config.yaml
num_attention_heads: 10
intermediate_size: 640
vocab_size: 8192
norm_place: "pre"
positions: "rope"
attn_scale: 0.177
init_std_up: 0.0622
init_std_down: 0.00831
lr_mult_o: 1.5
beta1: 0.95
max_grad_norm: 2.0
warmup_steps: 200
decay_shape: "linear"
final_lr_fraction: 0.0
train_tokens: 562400000
Each number is 500 + 50 x the weight over its row's rms, rounded and kept within 0 to 999. Layers, rows and columns count from 0. Numbers have three digits each. The size before them is the row's rms in percent of the matrix's.

# layer 4 MLP gate, 640x320, rms 0.0982, rows 297-368, columns 64-127
104:532529494485432466520490472508478569549448560534425514524492534496486440500440518416517448529567416464511546525509503443538590490438466453495537550544464401560597537454489587442346436555583572
107:487457539487459422522410475436530458538385468497491546556558448488402437515471484536498526467559518529551488535574473481528495383386585513498486467433541527584495553439471501520439521541509503
103:509509498506517562415544497494476469549407498448563550439528421482510491521489583499525491453519433559473525506382511527535480562483405549510483550607472561489456486449505527508455455527549532
098:538427502501546501489552472500602464472499467496518485525495506414381529449467478440489637510540491497483514496546550611610524630486437609494512556447576529480563516432521483471594522528459466
103:499541425370472488471468596484496465473579421520482535449489397422507521497520521528552465458461419497570495484453496511450512495486503490523538492619482476476508470504440482553374587505565532
104:480522397453574452455541511489474505528587512476436480505507537602475476513569535550480490536532559497564460559512533458632500444505574499436394488544498437570508602495439484472514489491488478
099:565444533471524549412481380427492523506479465490520412454584532433493472464515528540556532495479572502500470444478414511557539507396438544541526379637473422447526495472512556394508473527487631
105:537495516462556556446536480518454470528540411514438531566551458449494484527402471481419497474538500450485594489492508504502513530522600510525450436570493506437473453477434566522454444528491531
103:484621487516552548428539466547387467468487595507447560499600564512472489542529480412515541553562463516518533479473488491436529557485509427524542419521474542490490576524418629496449498562532519
100:531544565552558355539585515550475444438434476496456421408516485574546497535547437598507419526545534469558496470469583538499439539454544444451454530550504551566558472484377563507483470442460528
102:590563593472461541411478523591493557509445491395500440448433481534591414397563434440506439539450456509448531570483538450562543478511472455576374440561523494484521543553467492590518569513536477
101:527528525552527441563501482456507513579498470518493541496476591552557496583586533417434487527536549477613461563537518523453477537497432442404548540521557507537386549540533493474488576521541549
112:447457546436552495458458445527496466505514498448542510473552529538502420530555544489509461417430564477495480527485567502451476494560478537483578555530482482541393470565427492555521494497512460
093:521545448551499433596474500491554479519510404561465504569477452468470469514492484453564393463506474496512509448571459442546550455560453534421549525545465473479439586465513522362494526526545595
087:522490505547500440365578466471538504545528428521519405522569481410472410488445517554507490533496473515449625584529471555487444427472632542507636514477472420514446511459513529570424525458492450
103:508431610488548437471534442501482484518509534491483453504496472562472532485442492515465507511465459606492515387506516597457590473464460510523533552585577568488520565510460607467524467489523477
096:395462449431423553502507522498495550513555449525502476579497489468476501560452546509454568473583488500602540424595531429542470559468506489492472558483467554533580494517484553503491546533521459
097:472609569478546479497502490522465551528420481398447648455507491472433373553482505598554519519514440656423572539460455492574500532439596554531536422422524528458396587503546468526512546537488511
106:468620523458584530504469480506495555524489521513559586349441532565481378507556527399463557483399535463543479485555491529522534536511490553484443461582551434550480560462506423569469492477374488
098:583511538437504445547516498462474546429470523477542472494586445471496586467489409435393438461519508430499615471550518528612444456577545561509495587532480510607417431477533570456514527464478505
107:461491416495477438508495572488572552562481498520495487398498541514541603397531510479501483465443509446388520558523437435533472425508523444404509512474453513495597567434544394560497410486397552
094:503456502497520453545481396432563563519453447596520547502538524408452440491527536482524536437388579504407481506500550446433452426483421445497501559527486580552512450525476490587437488490463492
099:520470539569540561511488575439440505474541584509518525527509498515539366619517463566527501545463497522513523566520522467466417524578497525435554437580582455511558547460535506436446521488451500
103:507542454484518496428515500453565483472511448504478455521520516473492541573493561437515533549518544428575495402501527454398419502500466503354520502587494544462588506627592542514415506514467474
103:547590465536572413481564539505448579515481444500465468563481536512455483554470524550504565490570599532500460505513450464458491552490509538545493537534496460483602488533519481446574493558550477
099:528532489484455498547408478517421517493515572461500496371577464500542556488445495477468498625497509575445511597502514538486460510483574470510477570489512442493618475518473463491570554639427534
088:456506476493503505512492515401519437538503508486522462550454433525481542461510506539622483516493463582427550513598398535447536534451489507455533519567470487453521451524432591472444508566565594
094:491524519573438595462476408527621434476554564495563484595541470627444494463582439441415459531558406519439536481430448589513503505484510551524498470471555464520508485508415526490561535526375470
094:536521544539432527465490503551436565548549549468431547426644594500499490481454526503582501432524451523433497487410421471508481469555467477543490541432478477468561466511436500504472511513525492
095:457453574519536534526534590575541598406497646489479538483480467564519533466631491513494465586565501460463486448487443437483516522522521613505465514466454526508538474527512511515573561444519437
102:586487435473485519483516467472551455495503473441561541470488496492472500501539472489562448406512424511475410459501520629467492579438527376520428481495525523558608460556467568573473516492385500
098:434457507400500472498505410505440490466545533564534573420516466479484523591499569522486532494398457511526566513599439503448542462446590481470535527458502525528422539510428496524513404566495556
104:492602417438459496487503558524432596483454455525614466443522516487469509538579478479437498452599477461478483489470403458534472440498518551520431508572476523481554479520462373558549556430471494
104:385584493496534490470506484398509480425550487439500500401445512581539529560560536479522539538544489584513484567389475444483493480556395435444540488545558524543503564533535413534432509472504483
106:498509460437497463484533497508565533551487471473481457513459478519486458565465416457443553479485455411448494537565445504452462585522487493535385339572471537476493462439633594450548581465543601
099:565540486497546493480491479492443480564461515418509538428569458424547501509549549439516560491572512470463521531533483436421565585511451528511498527589438509517589597447446477511439472491481475
095:475509476440567471543494478549611514507494490568518385499484405511531419542475558457482544511467495519496613512585521481448460501470466480514498531452447557503452521395450505458436527485407458
096:474553530558580484496601451484542578429476526466465495519393508493467530556522464464556570515479517492466499445519540548564447550538513553502490458457522494441445490473423551527436525455474503
103:536574520463512488479408420494461536502459570481598493560492500511562539512520541593519459527491559522584479495485587593506580508580477530455517469500488552479459507491503444447490529459478491
101:480522472409510569458392525551413481508434531442605454517477552537580470392523533507492488533425495596511537458417539502491560460462497547353529468505559379476466503473449438467532547476607580
101:573538462497555506538540431505553369444534491408512497511480425524449477638538531516581487479463480511430514484540550480537407609487539500444470417477434469425462516530565485509475453453467532
106:544479394511502503568521544510499468537535532478500533435503563422434359579497535511437429552519533535536516556521514526446486518540507559520631431476474466429494535476502482527462502553418503
098:458479427481530510485496566446462535472451472524514535504503477564508468544441572471593421504474538505490524533522495589599521555523464445594517570461592534487450499448513495564464500490523439
087:511502630427457548446495478408531436549525579504507539452423497518524519561418540504590487454426456458468583469581428591487449493573501589445465465535507514582465444588527516512458472422558493
102:516538498425587546433414528523534540445492555416508435493452464515515547503544537393468548495496528435490454474531661610557507472502489532458557578538403456481548389523504424432488506547468456
103:448566477485487544430492571557468534469465542512550510538499496395457473573427635575488623495538576471576469515605525570508367466477498543517517504502455369489478524455511527524580453463556545
092:531463611526501521525484561490473438577478425528451506503539449495610440532461470483467532496516524556427495542516500515497431483419384525560591545489431497586478441584553564450529496568490546
106:521538505484545576422455567492450503463407465458488530466561513461527483486475505480482495506562410504500536482467442515534555504401455540459567495502531643460455417568473528506427528479438573
099:538520583561514548487509538594424589538560424548493521526444550601506550487445487482377389546518418523461406416560567511497429522527556483538519562539394423449592489478532424391470518438575607
111:540574461521540510517510611453565439687479517472583485523550482477441464570425632542588470543471532533510443511484490495453520505562547474470524477432533496545449463516509445555504497593514499
108:447605503436543464440472460446436525489468532463524430481450468598504526546455570645613442529444447554448480536456626525555532529563540443511507444420501490540504557477501490545501463503453521
107:583472534575526490535611490566483487396552408510491501512474464504452361562511496521535505484513601477479523413484469471425369579458468437456517383602495491511501465503490524524649478498485562
093:592532544463446552575510504491506433485587557590468474600584562569500473526502515502559492545546501571541503506471449494444543473513580578483634391479519466483443555451473559496450519558475508
094:503522471456602467398521411450520451431562468486497523580377487530496616686455540460508495491412395545548487518449523395474531425417547496534569483477559487511491509545464577532461445461558485
101:474556519581532473524525532504594484583475487444550510483568481476527533505421568507488480474480542432426545577531500488467494480511551436540581485555460500540531453471385483543451585523491470
097:425477487472589587519406536493508469505486550497410471518463558481529497481410422570495454475498540544445475550450474481493426574528606540533584390482505448485503543575576476451454530383527460
098:549392523558529460546466510553536493503439530552449462594605446487573483524541487430511473458530596512458446546400503472509395437469580487488605493523462501584450532469387555513485560430489543
091:457521507432558558565453587450437437502506457506462565468609453422436517508497434421448512464576503505502533484434479471491460519565540538622469513482480529437517524607580545579399418527481397
100:454565609439552468468496475552522519525519418541505470471539461502484452484487493486495519430466495457461492602498540537517509442480507568562479520511478525477492555476501502524592391552459535
101:476507522445536515540658499526475521497522414526548495446575461430530430458487493469448492485338491480516506455512598481540465536475525504434451496489590495497529545521500503569454529466403449
108:531523537423496492513482495487539507523472573465471546559489470480554513502474448616462493532563471525439581468422468416463565529437509482463547515474571449582488461455487537563472427485482465
091:512567576539495358514596431487500422522461496504593522530508501503545471430460546455394530482533429530542462505411438459536504491429482471462541480567462402498555477559531557560516520641467562
098:524348470448508456535515564524543418500484571551411470491577520478556557489596478515439530487499496611416586552495394527432458653529528440478505531497479510517503499473503481551457463464545407
098:515538566523530536495495507554594428480448523487476502477538518519370493488526472498444492400574513472520544554483449476479491489451458544486659487521521530556466490450504427445523498389524457
107:532491352513477514533526385499516436543538560579455499509529524474560413425552529532485532515483451389502516454480448543432484484590512617489560510633467483505446536449565582485536518528452543
101:519522545521475466469475448542481392476536493485505493471542597501580466468444504573469518555437558524419496514488494585430511487449513473502487520572536429613528479541401538509491567531558432
103:424547465476514502505471554504454480611477583503374436615584533417576475542490550487512466453456542517527436585476490479533561487414479512539476514372471511451527487711571487476551453454480414
102:544481528562469455463541481518465462462496552404515495503419485521511451383499424487531530486419536559530490551563492540556496522510504491505477576473501565575440540463475500446518540509536588
097:480450524487448523466488560520458421496584622474516494490545556402506434412467495459520552507499431536460564496455464498489488582572527410476539540474497536504591485568493432467327556562449496
093:578554532475423411420576528533483522561519509439599567462484465498475505514623464539458404533602528516490590596536554440371403520479360453482474497500491534590444531385496517528404495535466609
105:530458434576474578531510612531561483517467494530438444529486438614425443581581491441516460452502445472503467445480537457552465461565413467517507543516505555428524501501526475578446494462498488
087:490483511527485473431507480496488572526397479434545491501469518459401534582497480485569478542404463517465505541513485484513540493550449473500648475550622471536487450466474478438450511497416480
# layer 4 MLP up, 640x320, rms 0.0933, rows 297-367, columns 64-127
103:486580556458436536561485419409533501472445480436499497486521525443538455578447497437494421594540453428554511486501455478516575559466608422407504522457514613496576524413481540615432514476529493
104:535554385602504424495553495486551564584578477471588487474490567538506521468528500511490453525421587536484469412458457503393524555554529504518473539511464535424562500464511429491455547539542509
101:475484479525535529517459558444439496562550518528560541484404520456497557526468537501423540550520616594456494466516561603391598465537466457492427507585467378450532463506459534501515473458497608
103:486526459554524557475556456484450548538438467464465454505536475614539462480579532535480454454519455543495466523515427481460452421542443512444466575481428390544434513510474417520446577488547481
105:557546451489473496427427548507465444511499391539545509500468518546476476496426573584652458509563464441572577443545544608508499469467538542490524528500497478376567469398467423516454629542532491
102:470493500488464541585421561493566532575571531533509531487510431520539642529512501507467402505562435523499523515453551580408474468451507531440477488503464487501528510543533507472433505440452455
103:617475537455501548553401458495516526497452476585415478519510586445558553482520536451561512392540475545515494515538506637440516559505569516413545444458569471562466501447507549536593384488384535
102:455556474469550493534437518503481470457468488554462411430576467532605586438533494516376535493460569518498476473536426466407517510426570500520474445578529502586517488472456543521494483492491464
093:456428533500430482549552377598475562463415466421477437540489489474485466558582486536496481502534515441544476487495532514551445516562501560538518527416484507520442582493560472495529585483449519
101:473479502510465604440508521478477475474475480523545491597465540523495480559474531497479484478530533542547496600507476488462510469500498470523457631508538543509444538412465444429423526496506444
095:466456501516584468561539490486533477466518493538563529588609505421459550534411544465540636507495473470425426520535467540505539554480441584519550536508487579475412483462543509437508518586544545
103:541491563415414494562540518488472378595417477505457550540545453631451438534520501481434501455436478513551481556479493574431570559602463410517535479519586525551589513592538555432444546538569528
104:508420462546518424496452466517436476521438487498510527527557474514491510521518468562449651487505474446503437356347558533535401524446498528396556503475528521564477522532507481474577547497475484
099:464548541468539460572446591568530499572474529469443521430534457508520405445452577480523487484517544446453565492592484506453486457544536583446534549442439492434485543498430507449483484548482476
087:517400523572489511503560438503518555507451403530513507510576488514444489442570437616422419556463396454422526481530398491528394527477468442426576469463587489523527494423494589536445423386526413
096:521455489538506506427451417485503453471495498526530557540501557474580450554461478578454498560564485542578475470421572444491504464470402456458576490453560560474447474455550478543547480615491542
098:623415491405502478481480454599532559454523469516537619459513595502527464510444498420534476460505442514471548458576511515617545509552429555587484566558569546497536594584531596575524569480503541
094:568478468577487501487491497408461563444487471553568521533511433539447515526532589555448444445526495487495525545558392579513617536435449494436525489495490543587500458546544509506507467524557617
105:518526503428513568507515414487471589459444523476504473474471526453601490548473388517524556545480471446497540419482530497501469432464546523549502536445437483390563567543523458494593477559505475
105:434504572563464572453478523555536489447548411393596532537469560463436466503508463558464514466461467466514426575493464467468552498520480532496501545479516524535488455486554505485554529590554498
099:457517442557488479508550548536550583532539613453506467483563616471418512496485469435518460450574483488518570539558551558468464460470472510495572459487474536549536492425497482531566453402485567
098:475481502475457502489542533496519556484490495580534454453449547540440497545519486389498505485456543520518448466519463555489505509567495473502458473463523490490504468338507578417498521493491485
098:487585511607574475500486460442547448542559583554629513445546462536466481520543494470522524411470510517455505569461597544512537499534491448465544418493406439487523489463525455523564420436413502
107:494452473557522475456630496510551485449474534502526473469472382501513535475498565493534472441520447436542532463542437476529508455467432397513496438578531441411535625470530543443462480496456555
100:540498446505366419495534490501492517477558454449601460572592534509562498517526557477541568423507567527494567450543546471523472538392353432514630462415503505596503351423538482498555555545550482
100:421544448387493527475581477537439432452543451550453492488468489433455435457538437584500435454506529469507522485440442455475510550536391550562577543526545451505507553513470444498544534508530453
086:441468554567453516492522561471530437684496518551475558584452452552511519422534433418562541476506550516520541517502452513589531507587485421412482561457476392464511449545527639456532519499512512
099:400444509600588486544532525411493497479551545475451511420576511494460545391440510430466525484432452500472493479459497482535513485573567524509498481543484504492510418540424507562420459522614519
091:467421493494423534492449543477529458491517555531442487539528552508502520557456503529680562552463453604505428456522510492517471457504593537542517460492459497505487485566481542459450564550498549
099:563496438518574539534512495535491522488520457434516406454481468523549511538547490401565509511435466444542572466497485490452533440495483464410562577555480422423535603400528507538414581574475486
108:450493467542483437428592544492524438468518440464529557480492581498498518437497376585435534426480529563479470412449525489521547500457435473388558492562475473503564413483445469493564457417438418
100:530475454578424509523508459577559464465482485530528483540544471507535465551479446410537468418578531509496543574415494571452469440320532488521516561502621537462456470462484469513537562520579487
107:576384447490566490535516457493499457497506409605547528509477602431453415495498598517460429465603438533544517522468454459480443540493463475505565558463515544441447535560546492515579502434472444
104:430517460472553509431501517533552517492469476464485465477578518472424535613420476524438528537448436477557488560556541438529561463528472484551521497506446455606545358533581436472502518472542543
104:426601535408486612496548445402403536518442449570571404416356527504584508522581501564514491505438541476466515409419624581467485480567495488537464509525552548504382575533494447528510457465483540
097:466499563492480478573620543498469497495454533532355604544508587431541476489497568504436506522495525530504434490548549419545459462474565498437563540514528566488406368552577462547530542383545490
098:484429531572507462561508567473509444486502504509550484458506520609482533509448558495497480533510502530482458488437461595541559507493371474502471522484460487579484382492493487553493495521486450
105:452379456440410487528437443547491476527523434560616497504506454543517458484407434506432554570512473524579505534536457551453546545544576469483387470508418460434552459537517432466439504556593444
100:485511492457504562451434535483547521524549502437472615511523526528527506473452480563486489460395484584472472512544574496477486439487505421521416479413604410535514565451604433536537495441457544
108:489542528466525542516414462552567524538438442569446524501441561507357559516535378566461436506514468487503480518488479494439550509576490511461458538599481545449444488496468433480557549541631506
104:520502483422494499554543510455468494464480572482473605541531470469483545537452510477508488518565480509486489492542521553529617414521459530438613397392456567543481595539589520577494428471513457
095:413444504413499414514546436644478489484538514500436570522511526529546594395460519517584529504491436458467534467545434543536493455471507602500462576504572641565468492457506552415524488477612514
099:473552470490525568452526556549384537533530567514498489508571460586459492477412551443551476483583466480556532543567524534572499422479585597441537612521499520537477475458470551501557484510388511
087:563444601497480548465488452497484446504537582501569552521473466553532596605442499478571476464442448341472500396500419595463510389515502574377492488490487509607431430555537493485480536431559524
102:541558495470527442492471486498363512463569576469564542454529560536453512455516439527539536467483434464593489434394483540560510515495411457522551484597506500522604466532527531601479514527502634
100:493473434526509471523511473506479470469475477577445551418568553522540471479431533599581585505506516451500503382517559509532536442555426534462435461471441450442530510490525467472497404508561491
088:465423496503545485443571516467516477552540417472477460453524496469527578472511520441486426508435614492570505488540545517454464481626625540498488427518489518454442535457429537537493527504528446
106:472485474477555512432514466433601430516501571601478525536584552507573444496545520506548497427520433512544529525528487438522523512574548482586430534542489481519511523403502497526397426448496455
101:486546457506503470474430424381543483463546470494638510534498519526507487459543520558606549462445562415524445545510502422495455525490497464517580403547508546494479493512413467571514401522478413
102:429496502540491461465467529525433494443578456471533480480422483565537547468583502555513503602542498494569512517604536449398522550411545554513485605516533464562454564565465533520585414531476480
104:571442504528461445486455470529527539488438446536444514554399551535457483607521548460498403559565558552513454549526552517541456559476385519570556539487405457428505470572451499399558478456429507
107:542524491551526548585566578445513567434447528469482499489485571435411511454553617428517487489496516536553568375449517401445409506476598559516456470436530477473512450422479435525558445416509505
093:461602445568486497432476538495579517489453522485517556544488435516526514581513513501502451515465465468514456515440584414631533408514355439518429441444571556521501557475588506473539372467432491
098:518473490452560556554500524550371504522557504509421555422510469540478533530502530536515589609452432571498513539533578473532491543475565547655531508482448515497467507451547517454559504540550484
099:489556417519511529447572567500497404518468580429530500519500496485497523410535551562420529534501506503497390475461467533400488496560442534451558416481510562515488584425468501486528468429499444
102:465572568520473545526495505468527425457511439592598506507480477454433531512408529513490511541546481481545534471425557528521554500509420553479458476488473496541541539497546485517482544636454487
099:485541496488595499564455518525516480510618519429474455584465519477462480564518490620482570479530510537460473505398496462459524353500467573404581481546542496545494478573567533514553517473525495
097:475487556468495538579373545508510435498521491499502635477557452455529570493525514420445528527540376460512512415477443480502506448406535507593483500484491520423558513622584528483445440497465437
099:531502466468556567529388499482438535517437488544575437521427461562591487597388469513352482434472496426381608533402476542485520488556494441513526470492480480545604527543613513462395490549521499
098:545451510518485482425445525389501475557498497547467508549502557464492520523542549547495471394495465451458567567551486435543528523479538572484542466491470544503426474480522577470498528524453419
095:480532517526554512526603527476479456459504404528555521451577509492482508421479466500430451517430525431618481411486506409436495516431486545510459517541496542545420492467508607515500494454420417
103:425477496544533504558475563495483509416505510463465445576575502539508358435490517479476462516578402524471519505486563526459523437463503533617501545547522462507519509454494567524617493550453536
102:447535452539509593471509438393485508416497553487559469533511541507500465361489488529478536479568503500426560389497512561513465496543510480441478491544544587508500566486447450455601501562438449
097:402518526544519391437571538464522605530504417480496535490465413468545501453561423480494539504473535498527514525452437429513482510495463446563409518504483557435507462558504576478538543616449482
099:519581514543552510490551551515501458456458368466495456524444454363456513488520486475525447462484457641523472486466506537475488514502545486591482517436502486513544467557485486627430498455592473
102:472609437526586531477476527551481507541482578466569529482355581556547486569445523553546436519527437549552459473514535540496571454489447543486576472440509503572547485485513543569482520508509439
103:395411521433550516589489450516468485546489598555401538534567442484487527518551479470474481536528494484491401521556507450591393518528551449569450463451496453419607509546562464452478356497483453
103:495516462483551412394450487528476578504519448541507435480467418453415492503532528491554438494470481463512534518485538429478451487423539388467496453506496536525450544605433533464469553587473487
096:386514528424431481429468478497465442512494560503559432481559557473485476509532497525547539476540371474500500442509450512533528491520472462387447594418510486464513476453519591440562521572480533
106:530496432503496492377467497454471453542556384502536450418577554402511561469574446451452530511509566499524424365422537527464520512541458437507516531580449561472465498510581559576478511506529573
102:451528547534498484504486494569506494474516498516473490501562461468455456514420598501543544575432479426442541475535576562552488548534486458553491504548501474446458521586581554518351495560575496
# layer 4 MLP down (transposed), 640x320, rms 0.0833, rows 297-367, columns 64-127
106:492543533487471562491504466476500485454561558488562489422486578463540459545530502563485554558546491432563435447503491514474474533454589451536433443465528578457535448417432528522431538455578481
094:530531538495492445572469461484556458527496552461509486472534589457399520444547501553475492543513531524538580417452460469573453494491561477404599526572483484505541495480539514455512406517420443
107:454556411516452506590476543491411460412502588501433511429385402489561537490429532514406477551480599551518478518478595575464505512472416442530402574564476381566530451504482530528473574489419512
099:463492528408538462452526452492427563564517516516496529483540523572462401527503501518450442495593531410417541477485499503510519424526520445451477572535487510476503428543444518514572475426536509
104:559446433455449518594441513496570533517537452524549525472503438484509388534500556583465595514532486478571458471475497512536506515504558569437487465498492448345604426466422442497451520519435517
103:440611644486502497559528520509572501541458402407572518473563542541497497501575535491551447568525459472427478443503551536532525507423393508508508449469405469509514387522564522491453426525452516
101:490522450591523558598453510461536447550465540496523496529412571483513580497460534487385502530474549557406516488471476495523524502534570463399496523433508576491417522454434495527516442511430500
107:485534472565552476556473485484608545539495532457458479460507509471640445487486480540549451499475525457524508487465495510431465590579618514555465419610527456481486383477476495475549535552491531
100:481441465558442489460557451617488496529400414418555466482503536561452558568514518489536455480528472428545481482525597493561385456519456506561545543424536586515373586523550458485559566467505507
101:482510472515653533500555567470459437478544539490529524457458517399573572496499527517466523494389417499495547432514517529586553486499503503570463464442495517466530526478448386536469504449478525
096:517433451454566511568540452507572465516458517479594498529535501479499534508356538525563567595463536468462463569547409486550444548506509436473454538503482498492442521464604490531495442511563489
105:511441509522526593556478474407456470468490450570476504526578472466430603548562423514523491526417491553698421520552578605441474483516459484478555427441464555540459463486424553526465428489483572
108:524480469470484484567470393552425522510440508519461581495559490550472505585574445549400611511393491472474495428388452482504556508522460443426488564476584516505572541586468524444542521550559436
100:452575341541536466502483562484469398590444493504430473455553386524441467479474545517482442538462593504511453519529421462469560463541497486472518484445501476474449486445486461548462549464554559
096:543464477549557566552499467441535540392441485546487527455570462534543514555603414499473456555546389536456415474514532452472450506486480452564575484483560615531513506533442473543457457471519503
101:538551438407506516546535499445475498526525594514553569539497444521478459495461465506445597543516445497521510442550472462473529491511492444383588423481497488545494484537447510579595499566499516
097:433493437615539533613428504467542457594453496550503465533566414490463549488506500478528548473537500560525521535396488451496491535533577482470555480564521493453453485533511494451463484510516430
098:587488488493546614510484532494526468508497498594445523513513491505514543382534552474504513525522578475486467403522519540483500419457497489539498483498515490437477433491511356456433369554490535
092:559434531543489503447505432580458441504525521537478451442538509564530492423497506445543518489503483597549508421528493486460383473594424475461496571571548482517466551534501413500542437634426528
101:496487548474507520480461550510464540585544458503482510507530534430469502479557478563536613540502406517509423524430536448476489517483485407514487515535561519382486397448469487504529481554527513
105:483538576457533474488562614489470513470552640556486408533508576450493480471447462376514387441546481478438635511437561553535555446434505506473491438508517639501531574398560528458511423384494497
101:486555458509438565527447583504570600446533561369519442477500458527453480453558523554553484555443535537493420528456608539580420551490498515495539533457555395535505460455515494523416509606478501
102:464509445526547488479329500491570480560580492527551412469436532560427541485537542436541524436457484544436477570443534545534469512560508369486428380536480520504492490482482574560550547476447452
105:556370543557480516450534473490521640419389486517454485521540562473538539483458535532563514578593572500467448496529472506508489516381589531456538568513426495481497579515528483563569488546527525
102:462450468387472593423548519575520538564423536504552462590448486571513482549599473575522428498539472501564508604510539472557422417452512458417492478491444544505525388437581478521505502590471609
098:468506353530585518475519483527490473490389520501515446480479529551476517499463571514461391499513573461512530455407485474615439530482457511579507500452460520479517575494490497509487429555431577
089:445549509512426573610427561454550447511433477493469567463460478466516562473474588464509458528521506534474488502534425460482523535452599443508469493534554605460462502497465572537477491554555529
099:468463575510493456606505415443424500441463470494475484433449445386469456533425613487441552462564479504450583467516525491503470516519633506431590526491464538440502480551533523520517439507561517
094:508512518620484598571526543540561436590443524548530506481558608439500489450435457582558553399500481477487509578543403461470511476529588552445467509499550505491510466504506549491502508534519431
107:513515478527454487442501539428512679419461564510481528431562429496445524397557491514492522509589548488489474523601564502531501545606518601591472422511608611492437494534601543556524538517496458
107:469499434519379560555519564556552448466554521488523502438547520504463593518480410524531581501492543560631443442487490509434436500501502521468482480454479531492415439526446493492529553442469420
108:444424520578484435545504517548470476597542579500476490565459454534476430500496494527590443560479513514584479420445543485547471448448538523481520606500484427545399567499569490486480469486578471
106:479388577492506464546465396430453580434495510511535453497486506506473508483518504520507514477461531516527636558553509501392448564551527524468542522460532519549479504576578437437457437547508478
100:571502517534494493401606435534521586539507529417468555473607477484509474536421460461526478456470471541454435606486511412468487505461496666524557490413446519509494446382560434542432530535611482
100:458456506468499502475588414378521563496471407510663494474479565521512604558562522473544562552548559514463555437479572532430501466500443526559542525585520507537507509599491513546455508432487433
104:502516606380491444517626455474429540505531500531460547439424565533462487488485601488571552545447533503492497497602530394534554513503594619487592505563508462497478456541539520471544463388490535
103:579396486480539503520503496461549465486515476548560511445456467520496452462488522542472425517549583529456538552388482578497537506540425469402558494559547420490476498484486463521497489523504479
101:523396425501486488559450491514524477550442471486512460519428459580456527439418404513530522552511460511543470424487475539455549536532523568440579494538550414515574508480561507521470517487464544
102:521580610564539562418454431471503475537503520507555522582481604477505518483451547460435404501380450503464510543555527509482501542445438442510495463392504501448561373486449493534491526451485410
105:527527465522628602450430490552526582496529559473468528553553505567529519421633521474515516460572487496497513464593498446486542494464518502536452412572450507494498432551531571474466469534533557
099:567450500407538434419548475466491494510520456542464513472455472535454511439509453564522520483505425456469502433512510571533526526563450483532498453507534585523571528414504473583478508428387471
101:461444575520498478517491426460500511557446505547460526445531561558536539496524475527553386518476489489530493542522388444511456474430486484482443535577466541547565468405503517523608525539506539
101:521490553429509437465451495460627480476471499477483507476479494552549420381493448427480537502438510511473553496515549514419520478430471443500525484444489501412525549482484481537505488578550504
094:523429514569579492536444554524493476433525557599481485525499405472533485578552431532454537550522562370504427424517540489401545416460455490494472543469526477446444457416565469533542515557544488
108:592495496477494559508551552455543431527592479477542409458560475566425481492523504516522484442440445455483462513532548543506532506390557469429528488591495551503525457447466545469500489569513413
102:521463524479460409495597471519497404542542528480406510471485494588453456476479511563488476614529529453566536374432574498474545513539417523506519547536445497447474391529452437536475397566581469
094:502432520468470426459604489449490485575549564433495510433560504496427512400507489383414437564458530469528512555501519530506512481620609555486432451569521515530456540436453541502514570486486479
107:492503547400510484357510487519515493516489561578502523468495453515567398436499495441529488459423514561512561526522502451518512497515597408586408546505496438581440389470398512523414470443517508
100:517488515476504430426495463539548594453608471450512502539517469460461491494510545590591527570398491433463483491486505477516507453584487390413584498480488497506530424580455575582515424496482488
106:416511496470485476423494595492489473496594452418529458512499517524487516493490567590512519540613426551523512505593412450471502542357527658545507536477506416594531504599474565467496498539486501
110:491470447499444456501562525521429500434478486509486509539516490508420489607574452449441517528492488492451433618570490526448472506493433468560592558492403438566489519515379508559467410456485515
101:517557501477436563522470578569513614446494509462549437650508479426476497596528575500507491502519430412482542436416450477455337426427495483514583438520561506487517440426420458574477490456515554
098:553496488565397464439580504426474448536578626511511443438513535448444511445497483484550512551526385540337543547502587476497418432591497372453434543450411556569508609492474495497506531500449542
088:480521404484497624481536448476449443459509484500467559521450482477538560553599486500503494442538612489505443506449474447503601481512420425459476456497465545503359551527477496480470541538535523
103:514528509519526524483459468575517447530482522422434467429489562573504478431520503529519537546465452542510565538494441456456508485540573525529437471498545513575395455523475527422540474479490482
100:541439462514474566657557528505542421635529519587476476412468480549539527458446601448450467489416526454477517502502471586568481496506456505467591535485447550597478492512449527532488464470528469
100:450485483505437461506539531528522430441472481503549575503437488447502576485479527420399607446512474534494523570450504518522504553561569521575462445452544485560444425558570463479476484486580566
096:557454513513513480577407467531499504478506560362505443420490524526549578505484547432484405434469412557547465462512545503427542516311524565553529513365445530429472547539561515412486466569497494
102:530490470554555548506516519513522436483532521589561386547501509454478464534519530536446500519384502553399513456504461548510496475521462490583453523545496546516511479556503543522461489546566519
100:434487579416469496500502467500521466436474503550373557492602528577486547529525448495493531425540391411430475592479492426515487494473444519571535549436486550527560519468542534568495588497482467
103:472517477423529498444569492562592488510520432424523541507544582501539434475436499511478456484397514408593482474590509490497513431551443497533409539508587502474500576468522604449425532477506475
096:457439547538426275565602459509483330592524523466520540488457502406535516491491503526550505492548490539585465509447522509518493543503481404450613424572470521443504548474488499441484517621506554
098:483567491512489524520434472537525557546468450577581592517519583524426454554558495534491519555496446562480478408544553535596489540502441504438445514500521457455540481517421469511471572504421453
100:449491573438537478534524567509566547418481519422530547551574394553482473421555495471441517460490517500475534552421526454534445466427447439449461484524533508501464418583571538496516521542477498
097:509457621523628513517489607530418511479438425534579514516500591478601496558471466487539464444461485577476513527442477520515435473484500481541498516365565524525520440491576450547475468479520554
099:469492544558517507586516505528549550538432541486481546456541544503406399531555557561459561457502496456518502509460455481497584385466423501560458536462541509423546510501573412463425481461433519
099:518428496409543476519435510573570518504552516516549639514499529537507442464514468500424487499543448556482428406483454515563496460503546526518482579561525464481544482554413435453476359517489513
092:548467603437572478486488526499514488568553497565477484439469492572443483485456586416529482497496461589451549554384508547524425427500474529498453432499469530527466430532514479482460545534411554
100:401550500490437488472473516476536539522491463604518464510616533472516498521575461520523495456476506437590466420481512572481464568452434467503419495518526466492531521472379505456630515524542490
105:545479554463432479386557460459570558527487468484529436473464451516450548489610575492429428541544549539460589503511558468415481492470430546505546463439523514513456472446551489519472498494539573
097:453469558519518508479566485599453525491524536550536506542500516514535403621466489494463416547515399489463432526556517465592476488414440466504526504533518554528527489536670528534462541522525476